From a checkpoint of a small transformer trained on Wikipedia: a variant of SOAP for these matrices.
Each number is 128 + 24 x the weight over its row's rms, rounded and kept within 0 to 255. Layers, rows and columns count from 0. Numbers have three digits each. The size before them is the row's rms in percent of the matrix's.

# layer 6 attention query, 256x224, rms 0.0443, rows 62-63, columns 0-223
096:140105144135114118158094132125142167151116105165163131101105149107103129149156130097134132137120141123161141102130127134106142145125119119147132106157083100108109115142152140123107129141110158133122121128127117126121135090110139098111117140159152095163128148143093158099140142133144126153155140092131102121110136083088142148143121115137144148122167143155108105145157119087158097162130132103152093116070168118160162158166107105181131110139093066151125079079094110071103080100150104112141083175107118146154131137123145084137115077126135101128133133132167168156164168134120117130123124163074129123093108081142111133131150108162092102135110151095115149124100127134137105104107
104:138157114111126179156123181154145124106117160102130165128135139110125135138097133115133145144139135142153138110102120123115133104153119135116143126082137133142144124129108115130175124114150147132081085100145122095140127176131112133117106159125158118104142080095128116136145132121137090106073148192121145092126128121149163158088130085100173118098178140129107147078148125106121127134142155156126121135067137148100163140168143143162138106115131131131108172132147141131128099098088152121135153144111160134155072156100070118097109101115084168112110135100134137141143162142127143109088107150149088107168102133080112119107142144121105130139109170133099113154119100130118169134163
# layer 6 attention key, 256x224, rms 0.0443, rows 62-63, columns 0-223
097:111082122165144150130144148143105128118121115144151096104146151138144148107127130164094167128138118166075137131100122109113100150106103127119123102095143132154171102120129113105114132158111122133090107150077155151159190177142125140135110160111141145125099084140169091113146104112126107124104123173124137133100158108158103129133115125113152093166127099115112102113171070112079142186131154131117116076129147108146117136093111131129108115162149129089123126112180153122123101125155144187120153098087107109103112128135124099126089107113103097125101083119096130130101117100090107137151107128105159143121159135132146099104097096109145126100124109162168104133102122112101125152121
106:128080126204140110090118107141145154162138160130123154132090190133133128158149141122134118134118151138134116117125122137081129105155148103124147130126133130125136153114129151114109125091119145130135110159100151130153104145094123116172097126092178142135131111101095131126164147127116158133115135171107130152096125113154150084110167119154126102140143186200140118151090157085115102105188121119155119150139150156135134168098173131135105124137143111134100145111111135095120116097126162132102135125117145093150091170149109137111135088141131133135120168099122125145097187112111153110151164161098109115130090089097103147103100132143142133108150134111098140134143154146144128160184
# layer 6 attention value, 256x224, rms 0.0444, rows 0-29, columns 0-223
087:165146143186127142130135111138092158150115135119115088139149092095106112078146132134138113162121089084154111162205133136115116115117163128132123108142155113109105139138089175097131122125147185124127101159156151140118150116123115174165124116128133098099155155155138078124105116173143118147141122136112137113129094128091084127144090098140124061094122116148170132129119132108152167111126119075106130143162155133152138129100074112126127142136110129110124138134155098166143126123116116082105102134110129137128147129107110135150108133162175099152053110126137104143149094109117127113101135116129140118128128101105115153162125104100131128099132114105150097151145083136138095129163
088:088117102100137099157116147103161134133149106145132125089073154148124156155143146130146147151093135119096092122137121125167115123120141130092144137146121105115168135135139130123187159168156091134158119172119129139137095161180088126120158088116132125137155109132095163101147093106144132078103137132128104087140120117156077129091107112120157124140131110131135115128141102092148147121108088135130128143133136066116122109161130115128135145160150167161115112176083127173150130138113146126146125164147155059125128087141174117115126114137123114127139183127114146118133096124152086124095149135123125126174081139143126128092122140145154164139118110097092143107137112093095082136125
083:137147130179126112166116152181119111119185138148169141147096128127102117174128159121126111122155137126168149111125172117164158153137122139115103200160133121100109175137084139079175102142089147131134160143100131178114142140162096122146140097158093150155148138097117116103163139114130115132144136128100152105129143106119114177127140166117129111147123138107121131105150104139146133104139095108147172126081163139133158119144152125147152088148140123129138119113130112118118142125136172148102152135102120127135143135088123154147146095124142139076112126160127097178112128141093143175172131159135114118136143134137139111122114169108149138168098089124124182117153115101183113144131
083:143147141103121139091087141134116151179084175136112166108082144143133119145120136148116131106126117132136126159149128169131158072182126124114112149122119088111111152109134123138130118110102109149116162114101116126088139146131133131186106152080149113085120162107114063127151158141128132105137124102144115138120105142147126131125180114147127139137131104143121126127118107147129146121137116116079080144138166085091141113127105090136113127111118111109151152106101089134135087107134159087138125139136156100133125130106157089114096151183127116132153143124123120216090120138095105116115128147168088142155127161140140166087151177148133118151125136131111135115148105122129095088083
093:124162115146135099132134115128139071154139146091162157150159108111121150146113187141146078175130191156095112172141138115133134122102110140125134144119114139113160107123185142159146103114125120132148114129143141124118160141146133088160112158116135134119056115144153154127158092129149160155128139140112136076134106093120129128164121108144104092153118103141118088106163136106134093120141127142136096137112134099128098162111120146150166086117122144145117147150151110108136139133116193153139128146116116132124137101127119133132142138139110082104085096094086161149125152082130137103136175120131182108067141125131099129158124127136155097118174130161151095136146142105116131102088
085:109107110117179144121135107101128134149135122104139082088120187155137147086117133151108146137119074101131168101142152176132105150098115132123122144126144105113146094147116118091122112109135159145159136127116158113098104126130145101135146093132113128155133104095141097149166154147133127114105148148135159108136107107113148103122135137114069142126133105122129118117072119154108134138155093123117113172131108150162117112130191193107110113102128101141148160114129161171126154071120131109089120170129131080123095141075093118141160074153109114107110118121181142155107109132098150136117133133156088113121149116157149175082155146123140101100131132120164120118128146094125159127121
092:110044117116147143114119137124132091131117118144106124109121131108103117098140103165114131116124096083102147088106184163095115136135151131112124111149157147096160091140115082130115099120119162172119149100127104118132099103093106117169117145125152123109151103126136119091124125117118118117136158120147148122159114100104102130113132127128148133103131140148082144114085151090167106149113092134116113107173122122106125113160163124119143144135148104095161143105133104132096147061131147127132093134131144120130132119108119109118132148125093171106142135095125128122155148118095135152118116036154139090191098121112105082076107160128148132159151119105113138122096076116132138133087
083:124107133138082065109119111093136103147143138175133120161112108161097135104154107124133097128094098123127149105128127144118125148121108105125105103132089169118106131149172132099152122151155131131147144162138151117111141133117119125091096107131142127150148123135119110099142101134215128118133148151102126118128100133089166108105126172098116154096135098127164151131151151178135129148138105120099131138159129146128139179112142126156103134122118130134154121104131110146129083131148127140125153121140077141142150147138127095193109129158163127147119084110109132068139125107045168099124139123129129114106128147149144122134135096143108137145107091155089095099166084106169185126132
086:164131103147115128138160171107134104145120117100118137115150111112130120110131139143067142082158144149127139087099131152108145106147128115132135123141133120105137133081113155131118152149152146148164115132120143121150140129108120146102089141102079057142119167126129124138150098123122117134129105168135127148102117139130102137100084126125149120117116113142116150090150144158132167084132083122185146156151092083134138135125146193101122136143114118104098143116090104150171114139117100156131123091087132141131101105155095137140171149084153139064099127136091108175157118136126157108145091175163134138118115125136124124154099141151110087111125115113108124144082167180141118085146
084:113169115133120162137095072115149127122096130150092113149146114133119119151125129130102153124118152144152142124132158099142159113162147092177124121158098115120138114121138154119167105122129096142085105102152131136124170166113139056113150119106119133108161151151149139146140175131157078138099154110134126113160185146148169138112117113119145139118147123123087160117140131132150158080134139058136102121173144127123167123087160119163159113092138141112094126124118110113133143134130105145162121096134135133119136109111146130135125142121098092163113140146167151168125137149082095127157111111144121105144115138123127163152095111129159122138143108159080169169096068106083150113155
083:159114106107126122153102114103160119123132104145145166101126127137143113156097099147137134145114118114104164138117164136142123148112107173106113157136142123110117115118124176156168172086124120126155171104145187107123135146108129144201132164140132130071108125159139159145210099124139103115129098138157109120141161135091153137168128123114141137107096136130127116094169132152082131129115114142084147128120105141147128118053105185145153126153128141120124129149168090140146102138137118118143160064099147119121150108093117132145125128149128116149097166154122151127097137125124145089117100143139151102111129095129113158146112122141125181124178137128132129141158094121152164113158
086:159113113131099144142143094119114143135110150091146153150161111131113139128149137117120127145101101155082135153115147125131140124128155120160110130125098133138151163101136163104162126183126159135123133146143098152149147135126154099123104181116105137091125056162136159148105139128131099130139080148128122113090143123145115107125104093123077122096160158101117124162132105112118135156103081138133127164097137143100141089125176139150108142120141151133140135151099109111161093147116155125184136123142048119088108085148141127099136139166115146110102143119097155128188111155128133130138144133146131190070113142122114121111095156137161112116146132121129177112124093074106141141117
090:120166132098121118181111097096155123125097137139173100144097154119102132152138156155132154173132177183127097100126121156148174125165089114079132113103092159083130120140121099118131130093093131103122136114079162104108149126136096118127135135104117089135100103133106050121134111097152140146125153113145104170120145132136116152111148076126133115084148111146183116124153116117132126095147120159133141113145098137142157123111103142109144084157137118158139118112092100127133149129100154128145142170144082133180161147155136130100110123130139170151132134120143142117120128136087144110107149138177125128157139111132122135101123128141126081067139118104150143164141103144093107141142
092:119093162132149116147058111168124115118185166129137137128180119100158127114088128120132110145101087112115140139160127093133096113127115137082168115127141129130122078165133118173140134121088107107093113085167165130141092093171094165108134096128113100092146137119127132125132107107121139118148165162126110097145090138087105133137130147132110137121146115125121110112113116130146130167108116123112131120126119111136131111098141125151132105149092128124142134144112103141107171106155122125107144140203116123128163115108159140092115098150103161188154117128139141126104127115153078132173151120105125068153140153177162136115151104071090097164122144131123120118132125098147106120135
093:101090090113131116146122139142158103145132149150110151105117163053106158101121123119125158136140160126119125153156143157120165162143115090159167183126139130147102144102129144143114141142113153121131139131136160107122156135165141110121094130121123179143116127125103119159118155107126132099161118114124116123162161131126165126070137136139119129154096123155133079142138169104137167141105123105093180085107139094158151127139123159176126159108162123109128147137075122097140136126111156092116140140122117063134082116169131115169148159104060144116139166118126108139093121162138142152111169100086104134140109157108104117116144136153099149128150135117167150104100131108142146141149
083:087093155118137121122108127099124113165126104116086127128146075133101147162139117099150126099152107140128170109158093110120113125116132079153137107152116152143108128127130116115121132108124120125119139126079133149161114148132159088125123141176130098140150129144112141104141085131112131130119099116102188156142136155116110159133132128108131131130133135159112202130085089149143128148113160155147121133132098145104095149141154151110112146152168126128149129099121120139131135119180123129128080118132092122189137077119175152097154071117097093128122121154184131129065144154137172146078123174123119121137110131105104116114151111130116106186113148108138104097112137170127125155096
087:146128151094114163122153147144125159163120167129169114084142148112171115095161121112166098137093103121102111159132107108098119137158110135159105133152108146145137084103131120096147105133089160139158080100177122131112115167168138137126131148097144115057186155120133096180127147132147141123142160131153157119107134132129111154171098162085118112122146140116131128102125110133065111152111144153165129150148149139112096123088097137110090102121149134142125120120162126098150156137158110129164151106118136145176117121106146124165103152110096125130131147135144108133135099165143133093143094104149123141122173120128155132129127122096152096102152153097105081174104093125141127143124
089:152127140160112136124117128117125128147142059129110139106113146114041130137092120110129148089122168125147114147126128082108156106120119126170133133168136166113146139134104114111127166150136102126096124093173097127114159171108123135096147176138102092141120142144145117111114077127171149132156147095163109105132142136144120097143143108136144165149154154119101107141142110164103178124118110102089124146096131092130120102121120192154136148149132149132141169107142135136113156104101141126111083121153116136120104138092118111113141135162083116147159149090108131155159118130111139123124142146129165134104116101111125153117076060105107117113174124097146130104104075125140098158118
081:131107090150139121157143161073112142098123094142116172110118112171114129093097105117122138137150175137139143135110124132095126106146136121166134157072096142134136129121063154109154114164169142085123130149109095123110150144125139079118149141133157104100145142136109122147161085116105124163137135123147132111118122144156103131169143115145107137151066124096102123101160129162109123112086110142128147151137102144108141145124143100149160131172121132108075126178123125122091141158145130111165129118121140129134138169112163114129122185158109105080138120142095110115129129095123121104141119141125138117118130130125139140108130116092154127100165158061107094174150165087103109070113
081:152087132065108128117101129141082139106160125181183082102147104104101158113146188135109131122104122147131136129166106138124189124138113113099130147135152127096146173121147132121128080103144102106085122113116126125079157145120088094120154122153119120109092186095111104126141071151123138164146119137153132125091154149139109078135144097038144131115116159135130088109128138135120138121143139129094110132118108151170124161114118136129129129176110115110121121112111117128146132137107123141116153125119113147167130116136128149154094102106156113131131103153174110136142119136077107125129109133138137120129101147120162142113098120174099145131121126113096144152082106128096117171108
083:120173133109125100145143137141144130145138139115093132158118147112129099129140165157103108134167085115090102084158123105107104165070159124143099154099102152111136116136093134096150151147121115132170106100147139155099151104132148143111117171101127099176105145132119162147162091159118108103153078110155125105112112094135133122070097137127143123177139166149152104095130112115124151173120088121097117122110133139140079124105109109138141125155135133116188129156131112099116115109137175100118160129095135122144100117193131115134148133150100131140121121112137128111151141102116176130089130107155107131103098125124121087184169118141165097103110134141081140105156147139112139123157
089:127146119089144070180118133125099127151155120158132128121145127137159162150104134135126110120115165109149098138124153137113177105170132128141094121130137125130138129094140159157122139108138116086121146137183189178127118161160159111100144138105097100119107105176089107147112158150142172119144113121140152132116107141127117112086166135119110139147131155148165109168135109128136133124097129114149133160122123120084175125102122117126141103131128103069105153111117162113153143129101105154091135177131146092119106128120099146102133120158134144158104062113121110156115164131169126125178091092124142135150124132101120117148122145138126132196125102158166118078102129090118098124101
086:162139107156112116135141133128097153101115132136136127140165122154145121106140070149110143133123107118136162136109159124127183140078101150099123119127107136081130155103143090147121104134137130149148152112120183146109143096139158134186102133122147129154129155168122126134076150129139139121101152142133093123107140142107175173106131140133096152090152179146127139158170131140110123114066081125098117092146128113152100139100118164197125145138117136139131102162179133138144164142128116106173081159134124121151097098124144112116116109114116135163122131071141123118110103150121132150149115163082142128118150082144079120110140113100137114127138152137071119127133147110122162114173
084:133106131155139154126143122127153109123117123128124144146170127104148172140086132166155140124096136080125150142169133119110116138147089131130091113067108106115115115178169089125135101142139131134120147129156102129125126135117142137134160125142171147129167142097095123076153095151131176131097117086143097094126112130137185142117141121129150112140166123085103163158117138114158102156138144108108130093138124136086182105081114100165111142104127151114110099121114115144178114113134096127160162123078155121109124145132096145118139108129127135115160108165154161167151095125109142182093101103128126110129132170138155141153126144122116152150160128110170109137149144138172133087073
090:160102171106145125113124134134141132144124094142100140143102120175157147150111117091127129161107139105077149106144122115116146138107127106104135166105123131165177125154163127066119164147111165142134137117159135176102127109130103116065099167144147135138146165098130101128106165113119126136120141132109138108162110171128127144132097143113097142118165111128116131090156148124156127124126123147146115143103126088106175111142120155151135107107146153088119142131134115113148175117140143117110159158178108152125143161135122110139125132123149094123154118166155151119110113135140134129107126119195071098161103166141099153189114099106078125160115160148099174163128156177138129144138
083:127160129100130092157154137097132148113112122098161149119111113111138126103148135133087127177193137136144140137121095098109135167098123134146134087095150136135120110133130121108134082179179082177118136093140124092124173158133114113115111100116113063084115134131126141110103161159096123130145080134134130136125158103123134107141106148170129170111136124185147128166075154120138116115131151118143101129134070149097070151170128093107115112134118127135132121168105125125110125121071101061112147150105088131084140114103153133106147114132106124145132143119103150114135156128146120119130138116130120109103135136123085129108126073158108103142156145158155118128121151123127104115105
083:132158122143138137114157147167108171103107094122120107141103130101120092089103106119081078106153160163139132119138135129103124066110116120140130121136132129134092154111129154128101151117116132134099140170066109158111135167107143134140139146112111110159099129155174077155133138098157118103135148169130161156123129140126120120118104134091154115124093139109135118137096163149113134114150119117206154184150157136118131123156137118166127132113103123108101152089096152135130103191102107139121149159124106139150121079102101155112139161118089108138176142121143148108135162146076126092142159127128110131139075111092145093143153112118140121127125142128167122086142134140154105155113
087:164075108119132129141102155129140129149170141085137112134126155114138132159094151118157142109088106123127111133132191161158109127111100141185185154146162123158143145108100111124083158192124131109103125148121131163153148186110134133076118145115096182115108103096156158111107152098159104136129134072156105109149104166162127128146126103130135104088159162145134114123144082107109113132129131109146128163138127105128172139143116132119120141134099132141163150109158108146137143097099167104129120117116119169103122135169109144115131140127117100146101089142152144111111128119107144153118162098142123133103120145143163102179117114096153152107100110158125149107136117146141152118075
089:131178077103100091129146138089120087115125144141146137121155112055101136107125152122139136103129135143151096123109093081123144138091107121174093113106161122145109112147122149175098111153097108141123143135117110137101107147156141150158150158165118129132138112130128164090146194146146103129111173144111124128152115084153153112155163177140128122115133117104153104086132162169117128146130115095146121118154180156090134135125151111100114181141145130119114096136140120120113127096134084109138119154157110166093149100084113121136183122148114131114128153105104092114130110137102154124109135128108135144099089120145158113095090142180131104080141118137141140145092132153118113102129
085:129163115146131136125105144106103136107150154102108120164113124134102146138117135151148126122112146161109149122119120105089152100105107183141178179149121109089154103077151129132202144161143158100137169093146142149172153140124139141114165149151153087159118112114090117110133161118100152109124105166129141136129145147121155115151116125106111139121149122122130140104153113091177127128133120106123158093155116118137117102091177147142110122086106153123115117118064091096149157075146138148131186145148105125164136110108154122144129118149109115120138136152159173130121126088068134127106121112153112095114130134149174148148146117146150164092167120113166148140104114133134104100141
# layer 6 attention output (transposed), 256x224, rms 0.0549, rows 0-28, columns 0-223
086:136130106099175132129099124129168160112169099125108089129114092159188108155139103133161166144124135082141142127121132144122160144125167131138140143170087095117133118114152129109174121128113126168077170126168136155113116153145107122121110119087103166126150127123126104150152136184166164117121124140118107115118126126124090139130111120108098147086165115114143127098124148159104106132096133149075177111112120110147096103139147095109121138084166139138158154098170135150095133127138119114132150118128119134101178146159119085065103125162126149127166138102090109107117133109102105140117115159122153157138074175097109107150142124154136136152157145125124098162122120101121138148139
089:129121137137137119094144103117127090145131079138135109092161115089107131114117116134105088108123174100097134167118139158095110138119148162122162156138083125094137176142122163148134153113088152118157140090108101124128102138126153100108135130139115109155152119163148109104118081147131092083082127134124124076136133077074141128127105071161125169147132156110090140157164138144152119085131143113163114116154094143109115116144117135139139124120084136084119149129126141107091151093168150132099116168119075123127148131116113175160096126146099106126099129136119142148149170114121145110119152083152101108144143116132108123151116143113142159163135116115111192104150162151115106116113
079:175121147140138108139107139114156167130132162158158139096118122101157138162117112101120133142112134206108102131087144126100150143133119142149168129129141124144119108130139111136127112145133120092112132121162096121137105182145143118136090126130143154162122120111108130122117128078120108099085150157148074134121143102108068158098106105136107143170143121179139138127155125152144152082108096148131138116147096148110157129135149141151172097150127132114104153105111140116145147094136108154174205155096121148089137149076122134142130119153129138098203141123144139157115119124074134127136112114147130120092139127114135126095096147122136123125147139156136139078197144134094122134161
084:110163136123183105113098087164134141079142093131173107108118147127131166142133145123115109107095127132147150124133115165131127122128156161145146134115123132093138146194111186123098095111119146127130103123143127133133112135087112082104080132112090112136145121123166130100170158104159105120152144073138116135124130118115114130170141144123158126160118115153115113159123139094134158134100137169164172092144110136145156152109156126127130182158110110150128139145111147101137142124108146123140147133114120091121114109136125124112168148192096127144133117131172132152138128137061148114140172136136146101122093104116141126122103115153103141134118109115177128123145043175154126085144
089:146177104122113136124097158146162119104121168130132105100111134129089098114115125100110118129139115108099108140097119103105145130132157134122143122147134151158076147120146131139106086121088113124158101111150124116139118113106103154160146129100171161091109130155114121175084159108134113113109179127121159086121121078090122096122123132137140106112157105096115173109109107118114111097128129135160142136105123137112088188108128135115118131144132147109143124151165103112095144129140133110120109109131100079138105105142140162115082099114117155135165135158177144159093115144108152125101101133128116116139149157158086047085085125133096152131105146161114132154126136131159134198097
080:099124117140139076134144143138124144122133180177119120139110145115135161133109190122144118150128105135138147124129155118103119091114129147115142138136164104091105153094139149071153132150161113116148141093143081124132209138139146134129084099139099126123159157135108144165128108095153140143114121156161129124169107113151131117129160134136123079153135150143139125121101133098120124089087115150112155108182145118166090140126108122115120122117139116120098177106087096143157124156105126165102143131159140096096111112163105114135186113135141164151139159112079140151112133170142102136122127125132113135097117133069157123115125172124145121103159182114134137120153067135132127118157
090:126136161107118105110134116091073144157126154119157147113111150103116142132111162126141108103170127136071185101155087152109111140142080123138132134154107087082171151128160140176091156169145149084132131141160129128116169099137184135137118134149117166152107132114148152115146125088161155145136118093104153099182099082141093124136102102138123100137136117124109112151160118148125146127105139108119137115103108110141113150155141146152128119117099119147118101123093130130160105139141124178132145116145113123103148135144172111156127143124132087160143097152126112152121168153147130144127134180102112160156128144119125111147166160107135112103158105100099133129085068076119120143133
078:119136093136163142133141142143105163108123133151121099129141115092118109130115150123106130134148113125117111119131130157113105146132127137106097090130142085097148086141171104145166099163141168178098155147141089084085098155165154152167119150084106109118123138131118161134132092132123099139083074136112111143151107171129122123119159121147197145150140160133108109090155096134119140117126130151140109120138120121130122062131187105123068075129108124164135162118165137129107121149106136081123153110115123133124125162122122151126145106127126152168169142125108158061100088143114153137137148157144137112126119157166141103147135117128136111082127111136168108138107131103153103154108
083:143139121143114131092124122114105127116180130144118105098102099131128114144056093153176143146114137129118119133133142136157127146119137142138145161097103162157132119102126120164172120143112118112103100131078135149165134130109162120153146123134147173143123089140131178138132133125103166131125161098078131140118133159099143152112158120129180083084138117134128150121118127147118162102166152109119122106144120148125095109158158133130146182119153141118115176128133119153209151105115112131123130117124111135133091165150160097140086144102133125155140083153138138139143078136160108112070136125159115125168117139081105150124149143150138095149113111127111084155165152153143132098181
080:107150128092177126164172129115117133120109116130134109101130163132139092121096122110106154129114154144135100108117134151111122107130067146096107158154125164113155127166128157161136146108137135144117109145095103097169123165124081145180115158105130163119113131118143122113127136119102143107145102115130130133065109081121111114146146082094163071148118130132115097101130141142117145124143105123144120098108119150111132179108152127099144157101170117120102179127124114149160130106103119148145148130112146152121148115153120107105129127079141144132088086136106073094138153097079115113156082119136153099088134106148153148116098126117093107132099084126113114154132103116134112195092
082:144114167155139138148075107113107127172120112169179092113132120122108082121129126139136124097144114094171107116125129160131095141151129126103101095116149175111126133110123114148111136136106144125109104117157111159144147116180124141143121153053094171130114116172122118144110090130127164132115138122132153120125154104093102129120112147068172142130116112170134145106107121135172168145154153145125124091140108106117137085120143092130117134150168158106135125118148134179134137182157165098133139155164112110146126120109196149119127108141110176127130154105143080181137164098102126133099141139115144159094131157117156122132103154144107132149137139143140114124122129094126082128096
088:086105117182164126123154133155117120124095138111125090126148165120124125141088124106142105092202141098118121146160140148144109120134129137160115141125120152105132176146118128156101109134079134074094145129110123128120119147088135139130145174117130140109114160161126126118075146114134106150090126092098135111138134110093136118102114132152119123112106141106073076122122159129163088103170123166130115121119098137119131139128140100120102123082126129123088131148145141109108164068127093137150165136103124114143082124154132125139111138133154098100131139122151130106128104109074084112130124087149089142142155150089127144158133064075123112126134146109116110154180128134100161149107
087:098112151186136146156124125166146169102195091129120163136113179082112082120159122114150145123163112073135153123100094116104154136104137169134108116125107114133167158119137087125110114143148155130133111094108137157113116120112087135117132129109151125149142154157168136134099078132155091094125104154122091137097130113129073161132130060123127122127160152143125132105092135113116136131136143138135123122146133129123109156142096098088141166105105120133098116152138126106154134123123088133104137116164138127123124101102145147146146161139090154148127148208120106211108095132110161136152094176114130140137120118139144150130112140171111106150132109118148135147126151139132116129129
088:174130092086117121137095125116137127144098139110153120158177119098113102135201155139099129132110117127107123128101129118139120115110133152143112135117123150106147146117116131119145173073188123115111130111134135109136104114140133132142148129072094081139106129121117145143143133157169148122118120116166116077143121095158111119173114134153129141144140115173124080157130130121139089146077108141132175148145140108137086161108105164112120127099115126103182129130119178126117084115137140124105106177149090137130177107086148113165155120151094130155143138150172164155102109139176120138098137100153133120146137097148131129167106164112136135090111124158160111099138112113143097105100
092:087137134102121141111081141089118106099105124124123157087112153147170134156077098116122095090116089113132108141114085139099078123128132150126131150147107126148134185088113146148125147188116123149132143132114179117151135107155164120143147121152154106112136069161105106170128094099154142110138108101145149157136142152119134104183125121138127122153129107089096149140127143153118068101121099117100119115097123097136148113152127161135128137110087117127149117127104154125102169136133135139098131157072122129129133112111112160080167138143140144135114118151150101151134139123089137114135095141149124150070078104080123153139111099132114141110151150113107125080135185135138150136125
079:151153143111101117140173105144129114145154124119156151114136077081112137123126159117127138093137132129131178124117153096111150100124158107146124092176144094171158135098130080086146114136156136133147124101115113140133161140123172122134138120157129174111102142130125120112190173132099100143131101138121107149136119141140129103129144106109164088154110093159139098159092068148165091160136104167101120121090126118135156118123151125168150165104104128139133128091122131076140159143128126135119079197148132126127119113144088114163133134114161122107097141142073142088148148127140155150119093150096134139112116122094114114133110172119164114113129121114108107128122142074098156117127
086:135142122112131115141139118156110097140146081078104113196118111121104083145105126118114183128145136122156140124133096117133145105108092137139108099104085121092081127131116177151100099124139143128092144128136111124143168128157083101122157148114132150146119122134136143109158087133184098175128158133136106090111160114119130150115095137097116078094098138112116119081133148175130132111132137153061140154159170084117131131147151129126126173147150124165111106139105088151080135109071117107161105144139118069126123150140148122116140113124124122147147134075145149113171157131172098157122129148106128140091125143130117159114132121124131127115129131103139110106108129155142129084146
090:147117109136188144128113131185091105157140107095128110126125120100135068166138114146149098073087144157092132149128172151095126111152157082126091117130129151137143174104114116141164126149139105115153113119100170133142115097131107114157175152125146136134137122127119137134132147110163150125140116110148150160124122143073134200147152155160143106123144138141118122147129135103134099118096164084104123160104135115143142129099106125120133129155097126128154130145171087100099132142110106130157171176084133136118132131137162121103145129136117109087147108096116097188113149123052100159119108119142120147122120167151119137110121140140099139149115099107115154153114109112114159164146
082:125132128134146174105138115165183085089106148165108122130109146130169077122120136128100131088141143115106123146102168140090132124167146139126127131104094123098135136167129092117126123084110111112172153139102118115153148130133081131146138178101125116107140116115118112117124116105096165149107158093102156150114164074085166108120129151121129105167131109139119154103114140117137173124156151084139160127117066134114128130171171107113125137157125145124108118098155141160110162118142117074159115155121147136142104103122122111150124090108103094090167116140123164099119138118134134146187090095089128142148142125112144141093156155151139129187124115133135129137101098113152140094138
078:157149136159132160152123174165135129132177090094136100149092148152103129100146100146131135126123134104102116116112081160073118129134156115085064133155112143153111139109125136143110128149161149146084136154136109158143113136125091131159153113146101111127113119139178102064115119096083089114086115119092101182115121171140129158153149111111118126147096104123158099134112150151125127096126157101094129110132097136149129132090121117144120132152158127133113121129119125150116152107094078109131152156113130114114118107117152125147103140193110192144110155164103127120133149125138128157123116119151105178134080121148134149122095122152099138089111133133128158122100085143130143082145
078:151095093114135140090129150129145140158111143105108114176130092146086095127111149138116151108160115110106131124143142138109149121158165123144181139145151152131112126128115163124109134098108158125145145163120152103138155133174155138135111101153126133103106088157117151140112133128110153132172150179086133061135126133137104183064105159138130129083100115135110148139134137127137113129145171124217092117124124153105106134118131167165091147118074149083126104134140127109144130131123143116142112136112149149097118134130115135079135119156141159176181115141114128123130114120093180130114161124135086142134158107110174115141114131125149140132163128071156125111124143126147097153138
085:104132124169125157154131153108100127130167116142117113108184061138156127133148153140163152109132136139076106128130085119147152129100190131152116101157133166156105152130145139142114122187139133124125119105115119102151105136100090099121134142107172130114128144137149147150108159118114100116155131088139139174112143105136154121132137112131148152139125049091093120104114127131141144128137085150105132152153130150167112130144072144108107114098160104059151169095158163141099125114124111124094150119097085096114141138125150136118149150125120065130168176122109135158111125107136140078150123115133103116108138102112121143105097113095109152139111142142116130074114144113140116118121
082:159100122122120132140087174119120143112080140098132098125134160124144078151089138090141124139118071139106133140131125128122118124161130141146123156130098121107122095131145124118152090106123144133106115094128124084109148083149088146122146176089178091128111145116124145186131149173117130101165135151136115128130165143150154142148141149126198110110134153108106116113128151087124115130119138159115102099119120127144133097130192112147152143117120152135108134139134134161162142151208151109094121120147151158128188178116148118115131096138158116087080130143130102145103159165108082101141186103139112139111114126116144143109127119134148127144168144105161114119103118143145117148144
084:108132189137145132136088125088113129092102154103107164159136099140075137129099119123079127132111151142131133091160133144107113129129108119125178114136120120139142177133140118106115158160120096151121097093109133122135155140118116151123079155115146089137104158109157116085157193156101119114149135096100114055107137097083159130153131157156095167153086143129156117109128094092129116175132126133141134133153116111136140120103114114093124089131138122137116085137126105110111117094127134097131169115106109138099117120125127148181128156123115141107109098104116127117115142140111156111127125166125142148153113151119128090097074102118147147070137147154070124126116121120128103082105
089:121089122135149158111133152083164111130167123128158124133107137136151187148161161128121143152116158146130089146117145094141090139101099120119157160134150123100125122146130100142146150143144113149091116118076093101124094109109143134151080140117107149129157094163155127106187118120162133133174139108143111080158146136144140135161126130094194082141109177136149110107141145120110138113123116137153160133126149113117164100091102106119087158119100114131108158129119138123119115093139166128114142171141132111145140147123125112130137151142137131133132113160116146102173140153137203173156139128126093147142138074139150141121135169184136165092105121108108105114167136093128154139116
084:119121152155121135111134188097140091123106122121113095138096142098122119107140153131126091142112176126080151147137107147141173124131195139148119138122183099179114140095143112109160115098085112092111144140142135151172137073095093127145131149142136114122080123116130105148146092133151119123166093148144160107089132108140121146128132184131151142154151157108117128144099134086141109107167100162163160146145147148110125154138140112162124149130118196148107096124167172139112151163080107118102112105153125141117168165148124130135113145096138117156115087124112154122117121133143134075121102116111153125090134109142144096139171128110123127115118141115125121148105141112146154149085
080:112146129123136116128146116160141160180175095139125123120109109129167130091073123106134100104137131118116128150070140145154133126133111092159159157108095132138129103145116126130105101143116124129113120145140160163100103133154122112125119101173161126104100174078086151126125145116155131144096146144108161193120087158156103117137134124165136172151127093119145118091116101164119161105123107115095149135126159147086114123111141172152131153093139102086151184120162106121136124158102082125137151101085141108109130093145123121126116170060113140131149137130095079103144093112087110146149121125127129120129144133117133182118130125171142113131157134136155099153134152121123153098124
085:107108114136124123153112179119123079126141151126125131090155141137123178137154073148128138099129153126153116102143120119097150085138161091151185104099113121150089125143171132141149157126104136139124115104107138156133106171120187168139150145125098128134165146175123157111119188113145141159100144139114155079161113165190130130093119126133125100122127144109139122138125124136126137070129130135076131156117118124111164147133116111099095104129108078088120138115129111110124027128150142159158144143120128140125128112132144154136145143120152115140135155153136075132155138123093137164132131113142128125113163134108132117139105075155119114142131098155133166164130113121155143153135
085:108160147138143097146114131150119126098089083142134131157069134148115106130105121113119081084139136111103129086171127141119119071147121133144134127101140152179114075090131113158096105142123132127122157108106152161135133115146138135155085137147150131127159115080148155149090105152121142150140094132135145106085102125123170148119163140146125106127159114111071152171135117105129133114136139125126108145169157107081097163108133118135157123130122169147131139122156137156129112189127151165127160152160103150112127160130097131113159151098193120123173115086116113100102137105113119131158099118152155129137129163140127127123158088093138073137102121166165115129160137125107134133115